config = dict(
    head_dim=64,
    intermediate_size=2816,
    hidden_act='tanh_gelu',
    norm_eps=1e-05,
    qk_norm=False,
    attn_scale=0.125,
    tie_word_embeddings=True,
    parallel_block=False,
    lr_mult_down=0.7,
    lr_head=0.00933,
    warmup_steps=200,
    decay_shape='pow',
    max_seq_len=512,
    doc_mask=True,
    max_steps=3911,
)
Each number is 500 + 50 x the weight over its row's rms, rounded and kept within 0 to 999. Layers, rows and columns count from 0. Numbers have three digits each. The size before them is the row's rms in percent of the matrix's.

# up: layer 10 MLP up, 2816x704, rms 0.0969, rows 1366-1400, columns 352-439
# down: layer 10 MLP down (transposed), 2816x704, rms 0.0355, rows 1366-1400, columns 352-439
up1366 109:608498480510513594492482530587511480543544494537434510537566382531444524491506524499482514486525524465462546436512558460459484583456554497495537566488606515415539623427489547423552475578451552578552447527497451489490518506489552504455483485454418489482446446532582
down1366 109:533499507532562536439485505523477512488510506486521461546501482525485452619485527416598456585494405505454524440498511473413524502483488491527410564498475426505536366485604608611488507493442535417509473509447505456565462424511472584538529479492519522453458557545473
up1367 106:614499611555553499458372492436442527410478452514495420514465419543518553484521545435466527471545529425602504420569461539484471509527456538500516577544446477529558495613531637473482549413467487474448534428517459483508540524522567513566639546461535561354499482450476
down1367 110:498494470473539500514457461471525555444512543491544492522496529428590514510511458475531578425492432477545490545492585459524377485397486408456552583508543463618410469397436523562479491500510455438493453451502597490417464432502495605592425454563496496570582599414489
up1368 095:583401535508535556523475500532477497538465537425597584430473535558460502508451513491427454518435472546484497479490522524511527455457628434470482588485449458442508395586529540458471442587543497511495453465434545442423486480485536425422518529579420611444524476550502
down1368 095:529547482468574444482524443497495478643424511538503433469585483570477476517427554466565463475514496561582429564517495465492562575425471651611487422499516446491522463512444474563471500449525406498504488527485543558432513514504442547543498488512503481446550481500563
up1369 090:491650440509494545554589462431532534585555518527411571461449538519507488500546464560398483478412388476520465514538522517470474487527555499419609517565630463523525519523502592460464497609496531458479512445511543557565409545495416491496603438522462525390449503544473
down1369 062:530532577479405512492421518571435473569474528480515468497482542563425464561468392506528586503613550509525473541569477467492482481504473532593468472582434500477494491464491441549493454463508341466460479464533528498543520377569586517496477497383558483535562454435532
up1370 118:516468454485505462505481392502470498464466535555439517542444436552506464449521518548446525509366411459535549438482502564517494518504491528580484591479451410512492476552501425496474526478453496565560428533448531598503427548553527454537580537477575506554405438593511
down1370 102:415462446541436467591546541524533466484536621447461458477390522499482585523466568508541519547425461508536481390473566508463571537487538482539491493528527527463524552488566452465499412564496537540572461502515431460409443451548549551470525465419557544493501530584512
up1371 099:552543527522523476477481467500469483499511587491543431474519513481558464480575526458474425557536478421550428472533571495508531512567499501400512498503526441499541533503422448572543485466442469472533612487511543444285524544480543448555480500463465513569392501501497
down1371 095:519496470571468514542436541463445571605494556471522550578506483544542468465428515465511538425552540548574521526473465434485424525360524520504441470583569534472477564445514554472559528529560505370449449481491464479561532554498555611523512556563480511583545520486408
up1372 099:504436440524536559478447469594557544583450476564554529526538532542526542463413500435441409459497536498453526496508551510504498498512461438462458474568590492531499473447491505515461484484487391507404486422445444480471620516519514586546567565408496554463538489529556
down1372 096:544440475543499522495465539457569537476485389470496497602468481497524492472456414490447561554437470562470544529477521511441577453440520480495509511371483564511527422493552508454552485495534442517467539497434554500526575524514535562542479496481599422574543481481585
up1373 101:537482415496410519458433416478466577511501485539501427462498506446424511498516540527532592534404586560506495539519488468485518502553498508526554493445390456563456498473592540482404576488439534525520489406410510528504512550483485559450498497467525594485469544452458
down1373 098:538460461411389481434514528509578515456554465489466520490497540540449499514394455558543524458403498518422566607493434473513469569457478407544467556469507533541517540467437452552463584453526514495395510514452468580527433530598566471431473460474533465475483433530554
up1374 100:530512483522449397573558437414495539453458599483451513466532456467494532514493506531477518546472531459491521510521569507504475548475529427449485413484441572476545478486451551451520527542451516503412579545489603612463506536395566392538473585441525378516568444435515
down1374 096:582519494435457509514451468451434546533509524436591511488519518485519440547457456497568535510507491458496504531488564512514546477607494581532475510451443464462496470536447511495458496486441573509603494406489510484475437455530570481497485406453551481404464542516375
up1375 098:496491527519483441563569495608445481493342443505532370548528537522538514450427438559608517419468490449523500499477425497547489500541573512553547568580486474543491606417483461498496546539519486491495499512528534485526491489518582472450494539591435515550561516399540
down1375 100:502499475510427568530519353520519538538519480520433451464467540478477486469554535459483568589549563539511445495445514577556483554508520492529437448482484516504546514533567487529465526435426573509573509503482445495466431550492505512462469475519533549412481443416495
up1376 103:450517512602570445456474505476520410532504474572494472552441459509495536558499471461537521506452496442443601461479535456397562486481504413565404522517534539430564515518542495387521530510519530444496433572545555446471436534500377424447449428465483570451493518472565
down1376 108:492407524495516487523548550537483463557461554370561509391434526478486492454512507485453508468561469555459487427451475465568548543461579552481497475525518496542372415438458567549553505462423483543531619449511429447556523478412454604470594458515468583545464531520496
up1377 099:476475522460481513486534456586557582442502416606545361472445640477447513522517484498521539528489369637581420521417445523457556502495466500468545449491479443523527499548513434502500470483464421502486534501549629530494503504462521529503434559511497523462468471499497
down1377 100:427473500473515472472537521493539503582471471434493549480549406561483543491566458480473491524607524480529556509474424556555517496468458453516549539490550466526508557461453445542540492461565357527470538546521528517464421399539501504508497435588483567523543445545489
up1378 109:438474513413620515486398492507553487496537494526418508574544517409568490577492625592618423487438580468494508517524523544434504454430522603405482408387533503425532520546456466481506543511501608498515531507458563510420514509549538513559546634561340453464524503566455
down1378 112:423491458514493481555445591457500479511423524541581535568386466442425604543454522474467520517558504557496566381518442473576430434469429478546547473463477537541429423433407518497548458529476501447403434499431445489574493483485479484433504525493445392500459464535522
up1379 092:583552476496434524306397506475452498552506476510482513532562477504482518468516566480504414566513468422440485509584565498514517511476502497552450551486433412491456554549507430530570473506463482487645477621458501474487473522654481472463459532451465441429523456427419
down1379 100:536385469459484446526574466454484487568494581488455494451359629470518496535513474583591555476510566587398547527558498433519463413506537515525485566447543543500559489453447511584515546510589605539481551426487494608561520507481524453533487499354517538551517503482592
up1380 101:493487436545484566461443435482506585558501519495496495470542468579518498536435503573462492608542515463384447518464348512419490492563513472527450454489545491500495476593581495558513525525458491526517458490527492451510581491522540516491473570450467505503491529455609
down1380 100:546409533451484470464474437487490469477465500472410403549486467406441501521488555493547475479514570494514477489604490546502444562502647569452554478397508541458577480469478495498461559464480536528526510508467460523450537547422539584469439467539499487452485532545531
up1381 090:557519554523437567478465488540546502617427503527488508560498563480514448478563511498518470461529571503558496459481496464616419541484473577541524467400504508529522611502399531520439562420432512461449483537453459562483442548584465523397484580534497598510532482456452
down1381 063:478435487526551488524503491512489540390517452437552533604473473461573502522531415482507507617546369539477486570494456464479580396484507433486461454444504432603470400495489619564554441488488485483524457512447469501486471492415567549524525458396556460500558412567643
up1382 090:553486484531533540442513456501447564500465490549450468504522510486430606561489509511499512512478541543529534518555533510441518511598601441530553408445520504586498518326444435418520457543479430421523463414518395465453545474498555467459455475511507469544456472475470
down1382 104:441418458554500536472460514391486548400505437515560587542516535511497428402561477489523532452559482552509577466549510550499580465481505500501488442390604539562457444511532521407491456417473464450536569408536537445529478520542516446619458506505493460487528536515486
up1383 094:486488466516523513500570473508568528535426492473516434466499545488500510554550499533491413521535538489505529533477478401491541514499537541563443448513540463458516439440456474433481521581529460482529486556598510525486539466491545478512443523542540497421446514432450
down1383 092:469468529459483506585405571510393467434469487560505550422445416570509513534512641497462578466494501484500385441521494433447491423526557450490543530456535552445511507408578509580577553487516461533492458476507441442474487539475474472484484511496436457502511448479444
up1384 102:537529504585559430510514558495469605450430489474407539538542539550503499478455585468613417545488555555519537516408482512611452462422466567556462511534496571476603542434503434402528532505530510484471538526556503458464480527510478505520398505545402570556454448461481
down1384 104:454403568505377465526506588483484484592498515514450485492504555427599477492553446509506487469497498452508535576406558525451563493443464581453539483488530600474555445500519482373536509474579527482409507519534422529462470555462636487514493499507535423591565512510569
up1385 098:505582531533543583437525511503472458581424458476537525533458446611491468567502493485483519489541432555394631523517516492562461482419434456505440486449451477541520509580502494459410511534443452515492616469557464553536535439518576497552578490491523455410455405580479
down1385 097:409497429525474590531407565511473526466486529503482539431597441480473565480491551589503486419470561568570459539440424541529609507483403553530488537573468475562480489524586495512567548569448549461546487513476457507589531534495593533512514506518520379484478520485545
up1386 101:571427472512522472425433548526441457569496442506560517521563559544520462488458508542505408479399482521490584475482529390485402456522607606504570566484487559473472490507449511434567421595477481508539487486511587436515415438514498532573511495533470739500437479469522
down1386 105:545527456533439431554425492493583425463583512471490506513504457441485476496501547402365504513531518467477437488551597552485516512490593465520542468521510463565600488629427414536401410457511557577459497579475483501532493590515473510515428533522529423600534399516508
up1387 097:546510467543529412480518593380527450529563439378651451489552491533503443515478572540487513497440446481496442509522528510417464409487540435623580585498488494421491459483542470545403518549454470554455446520519558462458512451464446514497519532506513535560499550497598
down1387 098:451462518469506491481496496497457554503559545499523597598479507518491472543504510548571500486441483486465555464607454562584478449575416472566403538481456477520510489454448449380513507449498435478573514485401548492530564509501524472587532418467606467539430612471493
up1388 100:559561520532485475525537545521319503551456450550504540568551570451386499507463456409387604486485452536558491528523505514375522534547482467482430467501560535423510507532486499508474441541515491537543444428606480478402498473433573519445512516429523588511449431556443
down1388 098:472483554490545528540467507506587456574466512559560579493525558448462635553531504497437442445475492462549404507456463443487531499418577460579494564535515547475530493517444435508567520435450437585499459522596493479541525481454403537465400486542506507572484522532582
up1389 106:433498627478493627489418549447526454469365508412410483477485526495484448492518448572474516532521535529546506499538465426560394526524483498491538440434566624568493555548447494620433492490489548523561556390504538578525545516502395455498461468500559466486465438529448
down1389 106:568485529433550515495528472517489480505514487595490473525457504450543554440506513484512433432362453473501520593456557406443476469499477469459478459446515591508493489502407557466425553524472515550528446510542579505518502518463562456489516559500415507472497559505466
up1390 102:539622543490498436525549493566481473491492608499484511495590510552489555473408580461488549540433557539585484519389462533497473453500590457490390545542478458575482521550530453541466553531522574451390512511548457471571497453550499476523501510432556437477458474472572
down1390 101:450508537472449505399568471470511567550618440484553499485332463498525546465521620601417449530474447441489505482630493405489532496541458416441594419516469503386555425450426472518409492547499419534487559475504484551531477467389479527416432516499482535491493483509481
up1391 094:471533437480391467543421513452535477487492460468481485565485592506464463571503512448540455495341505459576501555446503500557506528492393468495532477477547527541474533530498509492572556488528394437512509551537515502522477501527477513494468484456447570588553602542574
down1391 095:497559566480529574526526500460452558588522554495506539466396484542515463549480564493566483402568456512518544488549460491448524489511506543492481551596493526504378496471537475504437539444436547560415596481443539507535537416449521525529540395586444463468538461436512
up1392 087:504492513540541412573554508512499542481409420473461466510430495473577463558390520513464510455456501547491505466465535432564447459614549482475457514615487497453484407521445496502506508490504508466471457506458543469536418546542542445515597427420484529436447564469439
down1392 091:448509386461497547521475474514492522455519618480489553465512442511436495535503518504492438498514421478506515512506462601477556438433547523453500550412485545598443597545478552479553529499471423548525577460525575497505541539523391436430457434554466542473521434527479
up1393 104:548528610490508512394519512457593520461504565456596481566597483491491531579534505411483488602503536498387515481426487508463533523427472462604466515465464576466519514385528500488471567439516523586575479425501525476480627546532493456487567407510469438549556508496523
down1393 106:586498470491511512572475537519471492457504552474472552510411500497526485496537360481556470473582502521542473414520551517445497536502523561498586530537504456502497413573514547492514554476461404532484515463419470472461486463483504538570467510507589490532617526496545
up1394 106:501494444492555400484506467484534405574514583471602492498552473572492500558477468503512477570465454390433534548564553450470464510529483447519543472507549507494493433469501516483560561517473516470519556516427442508465568531509530496548518507461419494472454383534480
down1394 107:458446479486560492475490517486466504453507484608527460475481500537576498487512424480518450584486610546512483482473486433478542486473477557433555509542523577436555529484597516497390393498480432432595538474527503501568498429473550515512539515513437422451565553455549
up1395 101:490544466455500483572487515441429533425475460475531474519509492589502496483446443433422517514532544490552476443439520408396487462480515468467523565550544557527526428518540546463483520492490567535494573516507481427477468514473483533561572498559420429454509503461429
down1395 089:538496456480554448494544492522527496489489483488398515411552529493521470489527434548625456478490406529519490531516484481566544549581507445541605489485439478481469462476507522485450537505536505481548542521469537599528410534560592546448384515509455502482547466442413
up1396 103:596514450489546548565513389533510494526543564487480484469469551564481466438559551440506479556407393464547519427548461543473585519637511570454493548601565488516576428492492420547490513617455486578529496491524476480444542504489519505457503461481472535562535528522604
down1396 110:579506466493437469507551580554457502604555422500445518491527452537558481475432492487518561523528532410478564592428520499551486528400501491484460542580537560481546483525458479492520511473513508430469485527398529514497523584544497501419430527438524431523490405533520
up1397 103:542565470532461522613541485498491431446580529509476401464465568430548421472604548510580548537512411463549470485478612432492460433597538450443574482549482446555512502566441515460458484484496461471562520509463499503468432505484506559443506561486540457489494519576562
down1397 108:594399546516545522603539567395453429564521515534457482493471463504536576546492544592448510530440464477497440557604436543449536469559459513455461496501543440479476459411595463374486462499597408540544538482422401463536476544466566488500578568528471488463439439466578
up1398 098:500428591493394553609524488516462434541517458450589553505575438466534562544586535407483474645440393469565499510512464625484453544510526458529538558484541521415480491492504459467569481494571442429495509521462506498530424536526587460438538428535459535464487530487440
down1398 098:525535435478567434580453512476620469385533467556528470524462540503522497570536450443453467446518514515561567461548539532462524468434553482511511478473471486418439544488512508442456467501464495548624469479466542575515434507514499507482579484495498536558500414480448
up1399 103:439459520481595513605580510499585520576484480501497386474482457448474553610538614502407558519525459437539473536465543593445556515603566493482283484472429497549481534445495494505575569444507400517528507543530545463483555410533518563513536531499439514495500598494515
down1399 107:497582569465542510539502504397510547463600399474481524599506523614567577436414488423579509522551621485528485521497442477476484357586571400540550403524553426537433586508568489537383458464535458399550444506497490486459520444485464564534561497516520539526509442482415
up1400 082:497617484467525586521537462605515446529546547365436558550515479447446521463531531539457441619504594546496493431457542456510502504476410509415472495643508524514485537516498508521464488446500457470533428456456566464495463608597531554482554541489555488514490472461435
down1400 081:491433551572552493442506494482481509444477498536487481417463467608543469512475525575475502358489546519490477524529468452455449536450552469541479535417515459543481514471433504480526429468544401532507560494503474545537450550453523523459438535527530475477425443509537